config = dict(
    n_layer=16,
    d_model=64,
    n_head=2,
    n_kv_head=2,
    head_dim=32,
    d_mlp=256,
    vocab_size=512,
    activation='tanh_gelu',
    norm='layernorm',
    norm_place='pre',
    norm_eps=1e-06,
    positions='learned',
    qk_norm=False,
    attn_scale=0.177,
    bias='all',
    tie_embeddings=True,
    parallel_block=False,
    init='normal',
    init_std_qkv=0.0625,
    init_std_o=0.0111,
    init_std_up=0.0625,
    init_std_down=0.0111,
    optimizer='soap_variant',
    lr=0.00468,
    beta1=0.95,
    beta2=0.99,
    weight_decay=0.083,
    lr_head=0.014,
    grad_clip=2.0,
    warmup_steps=200,
    schedule='wsd',
    decay_fraction=0.516,
    decay_shape='linear',
    final_lr_fraction=0.02,
    batch_tokens=32768,
    seq_len=384,
    doc_mask=True,
    train_tokens=140400000,
    steps=4285,
    dataset='wikipedia_en',
)
Each number is 500 + 40 x the weight over its row's rms, rounded and kept within 0 to 999. Layers, rows and columns count from 0. Numbers have three digits each. The size before them is the row's rms in percent of the matrix's.

# q: layer 3 attention query, 64x64, rms 0.177, rows 44-63, columns 0-63
# k: layer 3 attention key, 64x64, rms 0.174, rows 44-63, columns 0-63
# v: layer 3 attention value, 64x64, rms 0.195, rows 32-63, columns 0-63
# o: layer 3 attention output (transposed), 64x64, rms 0.164, rows 32-63, columns 0-63
# up: layer 3 MLP up, 256x64, rms 0.184, rows 0-47, columns 0-63
# down: layer 3 MLP down (transposed), 256x64, rms 0.153, rows 0-47, columns 0-63
q44 089:512475508549523440490502542530557531570526605457517494473513526501528556487451556502511431523475478515481499506443516541468461440558567461507477448449498516532524484457533556552536551463566562
k44 099:465522481522516506496552506461484477557480472449558518557492411485504490560469469503491521500630460516517455615517500500529459473456477568461488449481480556473493468452505484449544485488474554
q45 077:498499535504473582489513441473505424457458479516570419496496499506504482496466440484535588493480474493557497512517524481503542461500534554511516459547424580449602473503555444490499483502527554
k45 086:535497481434519526477419509473481533484461392549483505526481485460446472510544535569498480507504442517448493467490424439529501528467438433443523541453541503531522489504485482486569487573560469
q46 073:486430506496539465484515527519524456544491540483514510544489549527472534525520473444602470463548484511496503538487506518544486522490486365496492480461424569459549543505550556498561581532516488
k46 079:532551480530459599462485525539526496517461527528514526526487488538532466533513469606476543577482516520519460522505417453477517550496519566512487496549476536442547514521514502487490482427466610
q47 083:473470550632514437472451515597439480498505490535497478466496437518461521463462511485536516431477514501479542495510472508434447492495504504494533513513463457481449573468498519545559561460566509
k47 077:484556537515465503442474457547555443479528433440540528524433522514457434481431514511450436505556571508459461528505507499449566470483527469510473428434524518501492457512476508432502456542482537
q48 080:501489518485498456495442470475461501484497531490504547501585533521498492438494498526426523476499486530485525487491505554507536568451495351455420566509542525539422533514529509429541492524505460
k48 066:474434534492469404446533482533494565521485523485518538506465495512501518482443543404535493528448582549546468506557518512454471449473541488464504566512461553521425505508476492528413492458505520
q49 085:540588523504460557510522453439495437500476435511573481507460541512587470500483476526474543512469492497438492508540481466527571489499519491530428444524466472501542444507479407475486493463414476
k49 080:510505558425511550505487518530487538420510452566502475480525549475500476466553489532585501475455464513499540444509462543529508574438408472514492585538471441524492548504518457492486489526568533
q50 084:491545516506470474457503531562513533545530518542535515539497471561569516491486452516491456542509518591525512561483487509498456410561526471459449505465439537552519542513449501508437510503464618
k50 072:508493488539523532489532475535534428554513472541557466545548497477588502538490446464514451450597466511538462474561477507462522504455474529539506437485551494427542436478496425540518542446504483
q51 078:521499485515487544520441540498467557573512506581498540434448443490492442452542548479481475583442495464518496552470513478473421472500447517494543475465488499465559451482441545488505571455479550
k51 072:512529514536527613558520454464531420527545530481548486506567456473537511522527493439493486464538565430480488493563462558508526515520521531534477488573539537448504458492502461446532473431499458
q52 083:499490486550460486475553558465479445567532570500578488506490471541554560519493510529452438504523507484462496511520516456447422504559564445538494469461471471448557474470471501476560594514536490
k52 075:486553562493512567530479506489504443473421451478408530512473481551454478509460431463476481482564495467557536547558517481519518509452487532521564526517530553519526512479521400487493435492435533
q53 106:486417508546529438527477515517499565563496578488458523453527503482518534510495549509446451535424587454428495491491549548437528498485527484491510518472526500468475569488462583488457555517536534
k53 106:475533545543465431459522496509534487506527505379516491514459463546540546532449462465525518506577526489543478585547524533473471409545496518465454449508494570513503486502472499487526434440458488
q54 080:438523475512490455543434532580532544535401482508455495443565513499497488471462524503500524521513503466507509573495457539483471463509485564441505500454554588448552517517445536481523587512528478
k54 074:525520605501511576556475512468514462435471530467467535507481513513550475541524470486467475572544501456552478561532520535501512465501481565513476438568531457463519437467524477445500494416442540
q55 094:498510501530505483503494521531555511478485518406523536500492433517460530494506455489514498554507578486544466501491489495440429413569525449521521408453461549512583507519489575558458462489538536
k55 095:528540520479428532505498544434488481555516465500505524503485534556612500554507474454474494522560484485500466516478493501576547490487511552492439448474516574428560425460521420476538525529507525
q56 083:423478464474540461478440475564444534489485546495482484478512494459431530500474554480515441450421516475473548437493451547482509491504458532448485566504471480484425526528433526530564530441503437
k56 077:497549474553480503467538551518509474556491534425478467481493497443517521478471488445492464527524509463463482537541582575500488450534531513426467387465462470487485431462469534451468475502419532
q57 087:490471529449535523551491431485456458434494507476440510502450522486459485539482435514500541452532477487531520482495555466535516551454523455593544561566543485473484463549488433489566437545485440
k57 081:529475530441521471484496474488502580546490563489455516426550552496444531501499559531553464508411487502492563445449549529489515524519561457463528522454539494521518542545514555508516484570575554
q58 085:454521561514543517519459483494450517495486518502515506480468445439440458530471492591518541565432551551548550526553474532471544517481448507483522593528496510542428550525530527490481468485490590
k58 084:481502535473452439504558512580488482481543504469485476455471530503532551451504566431494421420482493489461487491471481597462473462521521414493459447438479470536502489504500544499506487500525403
q59 099:509567426477477513499524527467530446510483478488585520561451519524603508488479441439589511519510486533461479492506503479551479443516480517521464449496449532521532408529553457494516467436453517
k59 095:537513470438522589529522471442514503501500494580507538481520542487517451480547411523479550494479390518551508489471430442508457578463446499510495510561465489455504454475463451523482540502466488
q60 079:468449459456432506525557552423517456529529417539508520545450476541552454524541444459475426549518490477448457501488489454516468473500501508541443459464440490419492494533436494545486503547512492
k60 078:529551510487505595553505430547499459449487492487446517516484547492529491477489476544493553457522463513498593463492534497515572528529472593586481549564555513483521521479526454516513451457441484
q61 082:508568442494500528463502509535536539508501487519576552511440476571523533540492517509497528521558536454530489571534555477471483439485432570480515450505467570480516458527419493495555595474472488
k61 080:605572505534447572465507520446510443483497471530501519540473519527552499528573404451493423515527445487475536485519498449569501589555485512529465507538476495502543459492516455529496479506499494
q62 091:441516471502507524524508521521478530547505525489494464456433455451449465491537541525410533563402535577573523461497432523510569478452476513456506521500496498512532558457475525500405497532474505
k62 076:495496545528510446500482495571445479489534464486494436478523480477561577541464509515598501479516561430511468495497449499458435421561504535476564500455522463584501445507463480478548475499492453
q63 095:590515429507516516457478495448543505510460437526505424477606504441486528524507486524527540449532432536462524509539491459541479533475517493439515504545577485463474461452481420506526508458511447
k63 075:425465469479571481495431445526467544480469577559447514482540502484414455520536466507534485484431489516467514453452488511519549579440497500512572502514502507483483536491551546512565516566452502
v32 117:505492517502486484447484507481438530511580449488433394502463557507550482536509449570537513496568514422539580486511533466443531510524506504497441473507426482497503600525539531515492476501478502
o32 113:493498444476516523557497458479527476532436538543508598509574413479456510462475513450486424493477481569511460503466456558566490507458509510483575470446583486478477428508478466500467512494514492
v33 105:509456508485565457400599541497531559470505566455484452502531431525461543517501465518469527511541446453420451503521560512495499513461553509555444510555483475516543492508531508516464546445517491
o33 097:526550537499478526581470539518515473459525484523565534516428554490531481457525568456540510527472569548569583476529461513502497465588474563497554494527524442505446488533456455464529457521517516
v34 148:568485471538555502467431560556496455462505516508514533488459515465486502507459489449540504512408527503605499563560487447543505458462440459482514485509524511500525496472487559540485392524536454
o34 138:437484527477441487525553453459491527569537468506491505483594536523535502519482510565442466496559475501358531461440547538500478548514534476506421524447472488491485499502488444491500549520506507
v35 145:521527491531513501506511511549562476518467492537578469431528580528373465509487492450497525513471505524431522477551496541491532495452468530425410530485497505542494499443583522478516520516444527
o35 140:514495548484470496497517518492437527456537501499388510565442483473574534529498501527533435509526506434556448510441544479500443546516544449565590498518526476489538493563462468538494451549507494
v36 124:504509502486491508417547498542440435510526493531492477498480485480572479551556548481456484454514501444503561433542447446551485429462468529464573491458457544517456569523526540559437512537475493
o36 111:518482508494522500558431496438537543484509574489513577472574553535432492468442463503504475554509457542513481561443543526482488543542533456528445488532546462441506430512469493432541508453535531
v37 100:484529464430521484474448517557572534442485513454551483509590476533490541440458462460458453518498482503464424501462520521600528531423549460513524471486547463495548462516568475500481467524494488
o37 098:503537569575386522521500516497470536522548450564457499501444485498533487512503521579470517521482543506476493465531447495368508488564444514494444538556527456528488526499455506507473489469488533
v38 111:559478424509424589519491474515526559462521474485540467571494465573494456399454554517495460473537485493515584492485498557525505536571531504513494523487479495461525519511510491548462507512424546
o38 114:492479580506538451453510504449502474517489485506477522444472540429508562594503498556477541561476517493501409507477469489450490486394489504457551498532541537553494520468486474475573439469548492
v39 117:499505490513428531543482500488524484517548463459518530552431531488535453457500510500457523480477506512470563487506427495542497490517468455405531571425437550511470517564564515547487490560419557
o39 122:524504521531598470469511462517493541490448502534482485456560559514489598556489494541517437517543488442519433543496538525497533548448539495549534472557566504479554521483456536487517536462560434
v40 127:505440433553440521471483469468496540457546503525548383531455491510511511467518489550527539536580483407503523544484523520534547515493500462511483509477417485483443477559514520520437520507538566
o40 124:466527574441548449542494449495526480507463502478457589481534559468509494529502486455425486514435483552510459472522432499448493481499538566461543455518581522535550537443495472509504460463440456
v41 142:490494493521457458492483488491573538524472470489468464561464479603485542523431490545540529498477475516517562516439549440415515527464547590542428516602481473501508473515471533496497504465508496
o41 128:490506545491514565528537567539460461475512516487500477457517495393505465473538513492490487498480539484529461469499425632524488478496422416494526493418503540515514513441534453497464442495525506
v42 128:511478491467519547467462507492516565426444529462489437496570454475547420511459481509502474477617465466479489519471532510485482482478540590447497543502535497511526503529467554562484479541564434
o42 128:561503534517489472489507494439472449582568518510568530484475544518509541542529502480510475576380544540501513452553450491483515507538534434542547467513494483484472482471523423445486532466446539
v43 114:488468489536521460441509529512486430517533476496467535443510497513505424552574490593462471496512503511489586514463487455496572451490500593480567496482496523600527530504488424543498505511500547
o43 107:479542522469496556566476457455480538487487549502572503516508555512515531519445481467613509486442499489493468459553560560522477533543470461490433544492500513409480447522531564456488471441514463
v44 104:548498495578500498451503545497496503433501462549513470448402456515473479551490550509507507516452538522498570529540497455450550524503497548423379528547493543501468537502489541508434485464490540
o44 099:448432514381514486542554459492480445497550561456508531514559547484519501480483489478510512507548418476504457477428516516539415467488493429533588479479472474499517494460493458482549479527515467
v45 134:489522474494548473502416499532473574450412503524493434439470479494430497548481461526527468522536471528507524578502520524435571505541532477446436496529565493466581491457440482495515492512509453
o45 127:491458492496423501527572495453529431539576485491542561541470476535555541464528532447478502519448491502497452401467474450535447450439500495558519510460423476533484536499558529547463498499507506
v46 110:464536506511555407456476506483533430498506473474477511505396518506496529461483473518512519545524527588497460573476491489459489574456448475424434505538577484571449464521528505519483512483529510
o46 105:446456464471459587575577467548444512499486538506486467503558458499492450528523510474487533461505479419512512443536483502499525450560534558570551456473442496438544517471478532471463526536464460
v47 110:490445507432513454459511520462525504496513522466406483486424482484600477520454430524470519493439521536464464517530535446487519475457466504427454570543486573514511508553486554508427466475503515
o47 105:486500478520524528508504509552489471488526505533575467500636550494457487451538540482567476479517482449484566462497459548539499496564523496546542437490481416431481487451503462438541542483504464
v48 110:471484478501552468442515482519511456568461489428557454474494522526479480455506493527465491450549452550489550526486493533531446493495446528430535506515520464572583479497535487614474565532487562
o48 109:514500535543480536556476497469472543450483553523471541494477514461528519545493481478504487555419564422538454457504503523477583511463567549559463481508490542406453515508499478396479457494511465
v49 136:490543509474469573482450467460516529480519477471476512429472430490507402576472519460527472487504509481560577501470444485533557497528546560453486554519554541510537558594465502491516490499467461
o49 120:552495479514548440483555524510516484553512594528552500518472582473511577452557530513503527535483457518447407504520530524506489504458495400499512491478489477490501431400520534466493549479487475
v50 122:525500480468510483539407494509539511485511491486487547589496487499487443406452413512528542593506494492511474586432483564501491515453544461523537537489517462525514407548471480507531481509485477
o50 113:471551541561504490509583484493450532539475444506497448457448521484514565602499565513456426431465528485478543445605489464508514506552442549517482499473498493519512522457503515531454506494537496
v51 094:554491496540522549481480484434526503453587485469542514505491505518492477431475524431548488448506502455529449482513526494543451520479467473549401463494522442516486549525543600490527448517574443
o51 089:500485474477468453491517465511455548566437513538447462486488475458517521542501498517454511564509492498446525543483472491487528487491553491415561498469484537529523452493426366469465564562437507
v52 113:512470426521519528408517438433492518495557491479543448440461508512529493437516518500490404449537504524519454503472531527573480501546426508510487473525592482537523504511493529520512487523600532
o52 115:466492494497460480536485517508491514547481579534455528539512498472543500529501485472532614563439508464451496512523448461454494509450597558452503517500428528482487487464509441462475535499391520
v53 106:495525511457502501502533518539589522475483593519457510514567452517466500548436517506515507502584509462450506494557490465493513518450577479519499575480461511458491496520479421565470543488396468
o53 108:552496516530520495477518497470528486479514390451552497513436552535510499494558497506504520519477506537539472437471469519460485476595479502524536449559590436503477483541486589488531463487590468
v54 145:464526506494458525600443490534468490541408520556535485458543553514523506502452554438561521494501493466558516536535473468453463500410489507457521546503450470450484411489445527507485552513497487
o54 130:584447516497521493453517511477530504493533545443430508523530473508485481533551444538423428533481487498489458477429516550534544485570512453555458460500534562506518595505588489516489484526521533
v55 103:543475474435515480531533500566468477483496494571452498572487486494549450461490498521453463499517545588483502483540500529487494475540477519495584493471575564496484583430458460496480566529414510
o55 098:471502470561501527446513519407489481503517475506519532466513488543402522546491508527557543478513468501505498526462512394517437488505496502544537485504440435523499412552510568501573453482568525
v56 117:526492533476553496442507588542485488481555491434492483518504467421500471492506412498490588555517478493471528519486477502433503488463527535422449519515477473577481505543613532497469472488455517
o56 112:495526500495467505566514454460452464489469520579492509466485502544481509491481577519488380445490508494504506526559573487557487498529458486562597475462526443441506456482412488472475534518513471
v57 137:475459479533419478516521516486541542486431497508483498431516472446499514554503461491412497488475543523528500506459478474551533437508510530431589547536526534557552411512455456485537520534551555
o57 122:473534492531578518460498538535486442454530537507512523548479561535540480443514491519562471489504477490443470518545488542429480575475491472571419489498460461475455571494545561490441499438434487
v58 131:494499564485471492588491467437481525506444436489453529494490561518534392481492499470481464470479542517538480459524536579525415532513497495497476467487564491506571557474437530486532545474517432
o58 127:523495416534552509408545510534453519535527547499518500518476429423453568536474501469533465517529502502519550525495470440523542520441514512504498510486421486525418433543526413482505478520475544
v59 129:478519552495533504561449548489476485486514479494506541413558530478509434485461516512555460531470559546564498537533489507461476582498517494479490469511550456479558525492445389515476517427432543
o59 115:529474432491468519455581417496473500527490532496481489568457429501489515535529467500501561462513491494435465428499538477536540446527451537499503525503492517483386475520550568490511465553539431
v60 142:533438498592472509525531487478484522491509519582513493417511511481412429580537440552495498583454522468499509524525519546520537453533470492530507510466442518529512511449426453474509515453518550
o60 137:450564530435562448494494496474504485497513489438481534563476545490565557505456510427559445429526479523484516475519521460545433595497537501484495534479522474515466473549546496568504429528474462
v61 121:530482484489439508556472500492587539416489557533454506479493505484476490522430447425509524534512555433557457521535511516576547491461496436512475570482495531518474459505490537433546466518539439
o61 111:468504487501543465421549510500499455527522424494497491539502523483522492490540548562490417475534448551420512466485435501423444549548536491484515435486524403545510491522467486548477501492421519
v62 122:481537563497545570482495560473506521502516504461541535408613485435464469529489517478507488440491519472449498476543466465511477514508546479451480528491486502441588509567486455569518453516434516
o62 110:592465453529466432443490428525507522509483464509511489556414522574538538457519466482494497564495495494482494487455538528499555472487475474521495517560534490457402516493477505456480587510554438
v63 112:496509495557458499502553504489457499496455520497478487448488563488523505437551507500451517552577510492482474513495499579501466500533472465393518530490475473576498402454559492553479576492585525
o63 110:483444500437577505530467476504505459470504558480500507528490437504512472576474475450516464469459508465524502499570518450458517544465572587578509443542516489429476583549487493463505479505435518
up0 081:500449506502447495509473515538465526432449575452518486488549585598455574478493504431457513452532473524477511482526487513512507538507522470503514440517489527416445484544481454494484570519551572
down0 085:457545521517472511550564459454540441508515538486552479505497576493484571513470516457417510521450484532489503407463462497477455466528424475473489472485476440525421509534491454446501472521417471
up1 115:494459524493515524497508425469528599493500413513521507518515495505530512520611429528486462436540532494436522432497478569470509478542520527530500466518522508483422541546450572463481549528513501
down1 106:476477495465516503555546438524520564495534511456491530483532532503461549499471531471498549550501449498530483496497479431482481441457496500490535542467462497539504419468553437394519596408457499
up2 084:536405437487546403478506509588533494539431501513572463514457542472494478418500472444552473531514443502508512536506498501579495488481460495545533502454457537522422481476478517521529535527525485
down2 090:532487575495518429489464523537431587525541470514461449546522511500475470455550419510500499555563473444446523462556550463546531520513519492500515485461479479548498524440514482420545441454472494
up3 114:526514476523538471516452491533548492522467410434570472473504495501539513559476461489507478437488550535545510431481503499512507463515451429463554536470539502482451482499491513591506510485639503
down3 111:523457482535460424525420492521507510553553531519501529516449475502515485460526509459527576458487481492461495513505537496528522516380480482546505412436562545496452536428449488488481557441505511
up4 096:522518553560514452442555452555434504518455437516489461463424508462559537523509432518464535408456524518520534443504487473496512437548521472499519466462464540546551532477523476563500548517542482
down4 088:457483464460493520539499566458509523491574541427444551539546554491504460467501573519421449449555557467553488508487501479483521505460428522522496492552537480491385514439490487494509494510460518
up5 105:479572472476500505483497559501561485445562517508460485471543463514474494475461400531549496490414543486496523557517542505531559547463514435482524410505511503460505543436472504536545550507540571
down5 104:535506494540540523440498464487480482540527458436478505506496488550451548501476497455429497564523533506451528519429509480572561531459485455449474480504527408575471464535469489584594519490504488
up6 111:489422469448558490443443527510535518514547547520518588544488495477469448484488471411453536497454423568501508569455480560496539506456526561441460489510483499555521514536519481500461503510511561
down6 110:502519532505529521524500583466546477526482432530477513472534472466479494495482510477555456508458551523492461560422550488529567598450560540503476528499457486476536458614472532499544530488446540
up7 117:420527546386530492509474486489533497474483513451494494483492528479485495532482485413491485499490595387469557535504504434531490544461521533538507503511533529551551516483562499529539410504486525
down7 096:552464390534395517471440500486495489482484571453535473530506506521528426451456529503521518532520431523503507447523499498497501407505438484465538527489532539554485516531493460458452529517443548
up8 109:514512535468460446553528577457483493557511471474533522453531562521497521531507534396488528545493502521510467449535475528512482450511470447530576530511542495551559529460411467577440535501536491
down8 094:420551543503661473478490414501498448546556493501519536514425477487506546500541555492450471508485529493468512500464446550538532491483446469493486487538505468536468465500559442477504503473493490
up9 108:604414512506439477441495520480499461531509468536502473511491492558503549475519485488430455449509508524533546493480540476504499488501523378471505543451474571500535532546529475532486554574562526
down9 109:472551479517463436509525551548544440449455548528434514540461580480492538455489523445438496534483480509459479473534470491410522459464378552494500512521545521526456461536495494477454518500480485
up10 098:483496512575451461483533457487529503552478510568465512458506511507451529545558557438503455506505532515498470494527462423535447518539455494584574422464550475463526492445441528520473511496556437
down10 097:457547531556508542474560461519509501537532540566580541494487530549513529586475565542581508415504460491514489495498516528492496489420431436521539540499457473495475495571483468508530454535466508
up11 092:543530569521443468491456519581490496581476456544492545518428549480580508462511523534452383503514527488501511409476516547497484453446494448522520521485509465434476534499503474503463502534487465
down11 100:481482482479513504409469510414462489404534494493427454466441517507489526444504486498481483548562534536481497505531513467554487463570420475497452493461584512560501543546522445502521531484522553
up12 096:423490499548485525545481529476506528464505512500536498549496518485606503515463506527555484507423429486502505467518503431433513532585562582539507518509503472433520544524470597522495464469504539
down12 133:417477488484511446546460564546528503521551507540612538517498529525572457555462518519555440511482398463463466486483468483433564532473467511450500484453463495447527518515499541520487512480495516
up13 094:450543486583486532583404504530569427491466558522561521499521462462482500513487480444547549422501494580524470460502466504475446506559550507507539481541511520530518509524522490475473564548480504
down13 094:499500488512485518476466510529491497514467503507554407525413478512473501538488548506515370513458522525482581551471509548552431570488420484483509477533492503508424447510463462517497508533456559
up14 110:527473535470492479507426559498581474549532528523541520475524591517448418514502535402553573465525512488505469444530484469474497490463550524556538531458475483495512501474418499443465487449488511
down14 100:475575492546537470535588455473499475479491485516488617562516498463529522490420501537424454506421483501434535479483490537493491541537453590471493499492467545509523549477558526478481500537514492
up15 087:493489493426521561491522512483453440547509521594573461481524474561447533533485453459496473472481452520488456457525498485489506499531500472472484516382487540473483573562546591538480513473527474
down15 091:550588548554365487578434502521517546482466515535521513503493456421531564455491528482518506511485509488504533474475531531486500509429600486502469483469500509499521481473541553487452507483495444
up16 120:511526544469443454482456542472455574547433533446515527411496483495466503518555479475527522500509506479492536502578548492494500583508543471512506421481512505495486462458417482529417544481582485
down16 100:448499503436462490494468557497532546532477510403545518551464513506482481548524565533491528500517491564574502493516598481451551565567551443536513485536537450489520504525479413541513505501510540
up17 102:546389514532421503470461456473518473492528501518598403560603547482504459455518518499535501525497489494476497478485531509464492462493515498440531544491503503487560490519521424485545554526542531
down17 100:499445495498561427502546451549478508494407488548449534572507525563474455520526450560502488460497465543504451497535474580486434498510426498474508523447522565462466458477478529500459526546523450
up18 097:432476459417486540489544548552447526561537537534537495551423519482579502553488497504510478493514450494512522461484496422457483498537501521491523509491407512518429492589555523435542503517491508
down18 098:437604502557466557509496479417520450442488536445509513473506497493553568509485489525460466459466521526522616437471525522462487514503466528428506477513499509506577534544488499505466495539532444
up19 104:480532479495522479493520471494482426450511507534492587518478566536544475449505569519436440555402464495469486520523494528483497519465463563525501499526529446526546498536421531476567504446462582
down19 097:530455588528453493543414508408550471567560464531549491468524489490460493474593482527480535480548537538488507520471495480460479517528565470440494548484528500473503559499459504505491532494405473
up20 131:508464430511488380462496527509496523464522422463517499541482575557485498443560529435497470520554484482509570500492527427536527433465461474535492509537458430500508468546468508506507569542523497
down20 119:497498500491440509490514482562513550547480448487468494543511440460481502433521492504465416559542495572562488512500447489418522535487461498529539527473482490557575462511485545535450568445434562
up21 103:515468493482460511434395539502544435469492454522538468492465499524470464478503552446537482501462474536523483541511449558506478534391525465382527556513448554495504500487486513481530523562520529
down21 095:547514465501471531520527509495550505510548523489449525536551433451459531557496553469493473463513487605482523398539522552465485498590466513444450515566527499541487474452553512439499526481453489
up22 082:614517502496530483496518472535557487526502553480513520410471495549472518526496414467474520472400529595526530474500494541533512456549480495489529452484463497490526446501520475584464529529553546
down22 100:449493494508392490544496476564452481473495513530450432472503492557515538526473512494495510485494445461491457471560486478399505526521474468451490409581419506487480539439479490516538562470502480
up23 093:535487492412491453468544482431481490537510525490561472467532538518533503455565475529527405534414455512543480598479479510559461514571481462481509480492498477508504466466415501521495489533564527
down23 092:531511542487564486498513508538533531390503533461470529475543546534505506445454436432541489489488520482563408524493567472530499496508501517511544511555564469524548577436490486493508429449497462
up24 089:507428504496550505477520515498512462467549555555495508523497569524483472564486447433564441460438480464506439478476528483568510458544524503482488590515406547538532493526511496502544464516416520
down24 087:466496502520510529453504450460504526565444477481435542389516466530536505485461472440462489456472490562505520429500502497538489454529493541482530465545616497515495538453473477488451441421482528
up25 103:520515471473488492520568493540494520475495552470531519521502473537548516439490491441509535557429598447535543456514435490517534458416432540518464608481424567478469506512490510492495524523496507
down25 106:504475457515500439514536515391609455477476460477558560506517424520434456510526466587564485543507516489490502511492496533429533513488434516467540515520495476463467512581487500517499514504529550
up26 110:596479455520472508521486527505453526490434612527520514525534454444527543540459458533549554531469469491488476525492537503500495454520488495528550468479507508503499435506473513434497542565608574
down26 112:477468552488467507481463575415559484469532409441463484478523529474529443421553516483524500541442497461461574434524528479535519458468490502468443472487453530547492491505498514563509484457436533
up27 108:450522553453519484526487459520557475443484478489522449473512513531592465496511560561483412484499457492542570478519445572453511519508500528491529471502543513542560576521427460546531481547554507
down27 109:514495562522492486429410470535502538551547416483494526512529501522484548515481444540454454441530506489531531408571465506484445435533507474509461506556479465475547529515511460578481438515525470
up28 093:564431532445613515464557532501508549518491529404472491438578486455565512516442400489497489520477480551509470491532483510511505466512517466518515475510446535518506545538543491532465497518560506
down28 098:462553578516517506540545506492485550507482528523418506519478482568536464544521494578480504462530520478489451536558593480517451534519508518571495500527494499471542597544502556504525496544529406
up29 099:453503558585495484400466400543524536461478510508469525540479481503567509591546517477491463507463502433492474512478508452496457563425509534490450507556447472507476535532520563527512520516492486
down29 108:453488437590539517503444476504544486526549452474456522555509485503483477432543454522481488483560549518530569471458530524510552513405570487530530459527472484556476490473540512527484535512401465
up30 122:523472540443540455566512471568581482461492528487525548487506530433495541478462495421502484460507522574529485509551535507493443515417454523488459524515453587585534512513522491491462495525566480
down30 103:498525505525510467471495502495454488511476402554490531572464477498491521518532444541589551498443511541498596512446448496529504520496580497450450470436538487481442456491453541450496426474487518
up31 095:493518553493479452499565462449554468493491528481477509550463518565441502539483469487586495434485417509528525416513478505429432529515496590470464513507503510443482568555460535551503506502496533
down31 094:462497531453543436511512527486418565447500529494449464448467529566493498476453539554464525544561569506479426504535501443585500485478511512563521440514471527502490524464538450520515554434504465
up32 135:459546572532593582501551517535492527521488503498483484444510552434455536556543477484451467494501503467515474452499430532475501477476517507503456498461437519599595530473521548513487438481507501
down32 117:484452515478404503489495510507490538454543546461547443512491491386521490461541468470479543550513569510540529547510550470461483538471462490468595524485564536552550489450489470502484534468435522
up33 100:498483457480445416446547513553509490562435522577483456466488583489522496498507535536489455440540461476507598478503530492495529445544483448486451520452489480501521427436556492474521540489544510
down33 113:482517495528494475435496504429502529503476551501396458510441473556512454543409492431548490553503489511497533559502525474530571517507530443497440527551514454483531469480492473542469600547492489
up34 084:470535499502437469536530527556455486478506516537476536519467512516503373374490487445531536606452498503560543503492462541522473457480444519466512494572493501505506527521469532533499509537456511
down34 075:501496471485517490579495458440557555517515471465576500420493476493480472467542471489470511509533545452545508526484507560520517522521536443518491413530485455424518492549508608507398532510506511
up35 094:465546501513488505488471582486483674507381497521453448496557545494429470487540502471511459530525505492484463480528480506501479483471518486466441461462503499468492488466460462452478518488490540
down35 090:525512530537458516527479564417476503551487567506479507446432582514469509578493493410492496486483453528488493482495515520484433512513537480434437554505421547511435492425458511468516470534514508
up36 112:521474460503474495449515643421500533491472445541471498493498527508500472467509562435528493514466532459531496514465570454503516496464511515490455511490401548565574510538523494524554465549536509
down36 107:507470464513421416570470454504490490475510505516477502538436510558514516465479452494448484472486480505479506443485491529537532411604420525456543443532476455500461495475568483545475560495546504
up37 113:473483387501474501470484488527543501557560475491518548508484466530534429506490507517465551589431510537476479462549532451549528482469519533534445531417451473566519513496537493544508510558451556
down37 111:526456514476474456545497516528529511546483524589494512556504475499497546526486530477509559466565486589514454439496513539397414523427554512470493512558424491493467434515496516467541524507512460
up38 098:514516471497468460526503540551443526490501516519460388545436533563576471481516529412497485550459494459561565484489481516490445480516495478515565521495439519478489535444454403531469528493486505
down38 091:509519499528540593481455445470494509527463471524518508482482439528534505539445477507530564511444612521460570510530490553465515531473537466557472476482490414480474429493464553492537487483449433
up39 152:499548516514532479501589555554464528471434446551542517427525594474513514520532489490466539474477515501435450473510498448415458448484525524470460465510429483508565533521503564495436506475522498
down39 137:522525444498532525462571563488491421485480484484489503460537543508407452520501507525563491514439473466533471559487533507526462536514515561553535443502490518416460490543493551535540452527566421
up40 124:512501508485522543515463574515519469537543445527519500431583508484411429529527460475438528469506541493413477532468498487456455489486509446531498478426470517527557571499498480583488469476481560
down40 132:463504502530591477470509563415515501555500548462478490460446460590508519551451462489494530421464475496497462480554474521524513525557526462558446497524529458511530520543591470551521523518552498
up41 105:502483550432563485521452523451562453456461492468471520500460569527513547569464485463582495451486494498533490527510513482473436541550500504525607454470518411483500511458464541475500522453557506
down41 102:511499398535496546471564449504475535534481484480521524511506449481490466417517556452433510509531506499440554513501557494535570460454483497460445531436428538554512505532505439453444503560495500
up42 100:446551529503520536479478526568508479541498489430490480416506559563518509518519425453490524511535491514478507456474564446529488536429537510534486466473433450509555559512544594478448483486541550
down42 108:459519457514508511518515477506457487587492395512491474501524546514499391447487473502529503509567551526541440485451472532532521482487490574473518517524576420499507514552488555531576500505455456
up43 082:564545441576453516510449505475507481529441464529518497432527454500457465467561475417487460539503569550445535438538466507524500444554492515444465513502582482540495505474511507497530508547519427
down43 082:438464562495481559526530470518461524398533507448577422516470550455529493543529493518482549419485505532566520502531515536472455490466434551495481554511486492519472491474453557487538493506551566
up44 107:526486541550513446480483495482526443495561572516436548523521544526440526478445494463554544473452508530530480487512483542492463566459483448514541431504560489477593404476490478504505527481572544
down44 108:528468477499459519474507442464522575514597521515456477551507465494521433563459451495583523503500484540540520579513524468465593472551478464528482556487464447495549536499461498564501486446462512
up45 086:510495561515607524468448465483492456498529561541490528550554578466488505509474481533563415529582508448455503486498459473499497496504492485426479538457504449520509474555497466528551426488468443
down45 086:519504451479619481455513548610501509455432535485513515555443500537557532503502538466428545470478479541525489551476525508455453505461514549439489529466519491489558490494558475554453516520536486
up46 102:526456531486550526468504575448557488474448517454477510505503457462478507513515501530550430454447483489514462570459445507523494461491482494470571468496565490523499479547501473530363549497561560
down46 104:507543486505516436457539494466481505516532543486530509558492490459479469471450457538524486460576571518451534498419475435551607490500540475533494539450520454533485443528540443531449502559446525
up47 105:475492485516490500469452418492515511543470508454518548564470545517462498561483446555478554422468535472495595523507531418401468520479556508475465528445526514540541467528502443481487540542470494
down47 100:511476473531497454495467507487488405462524558479584503465432522437492458472538491553488549484475509495517438540568446500506477477471463468529551488442534539505552535437519514457472462587559553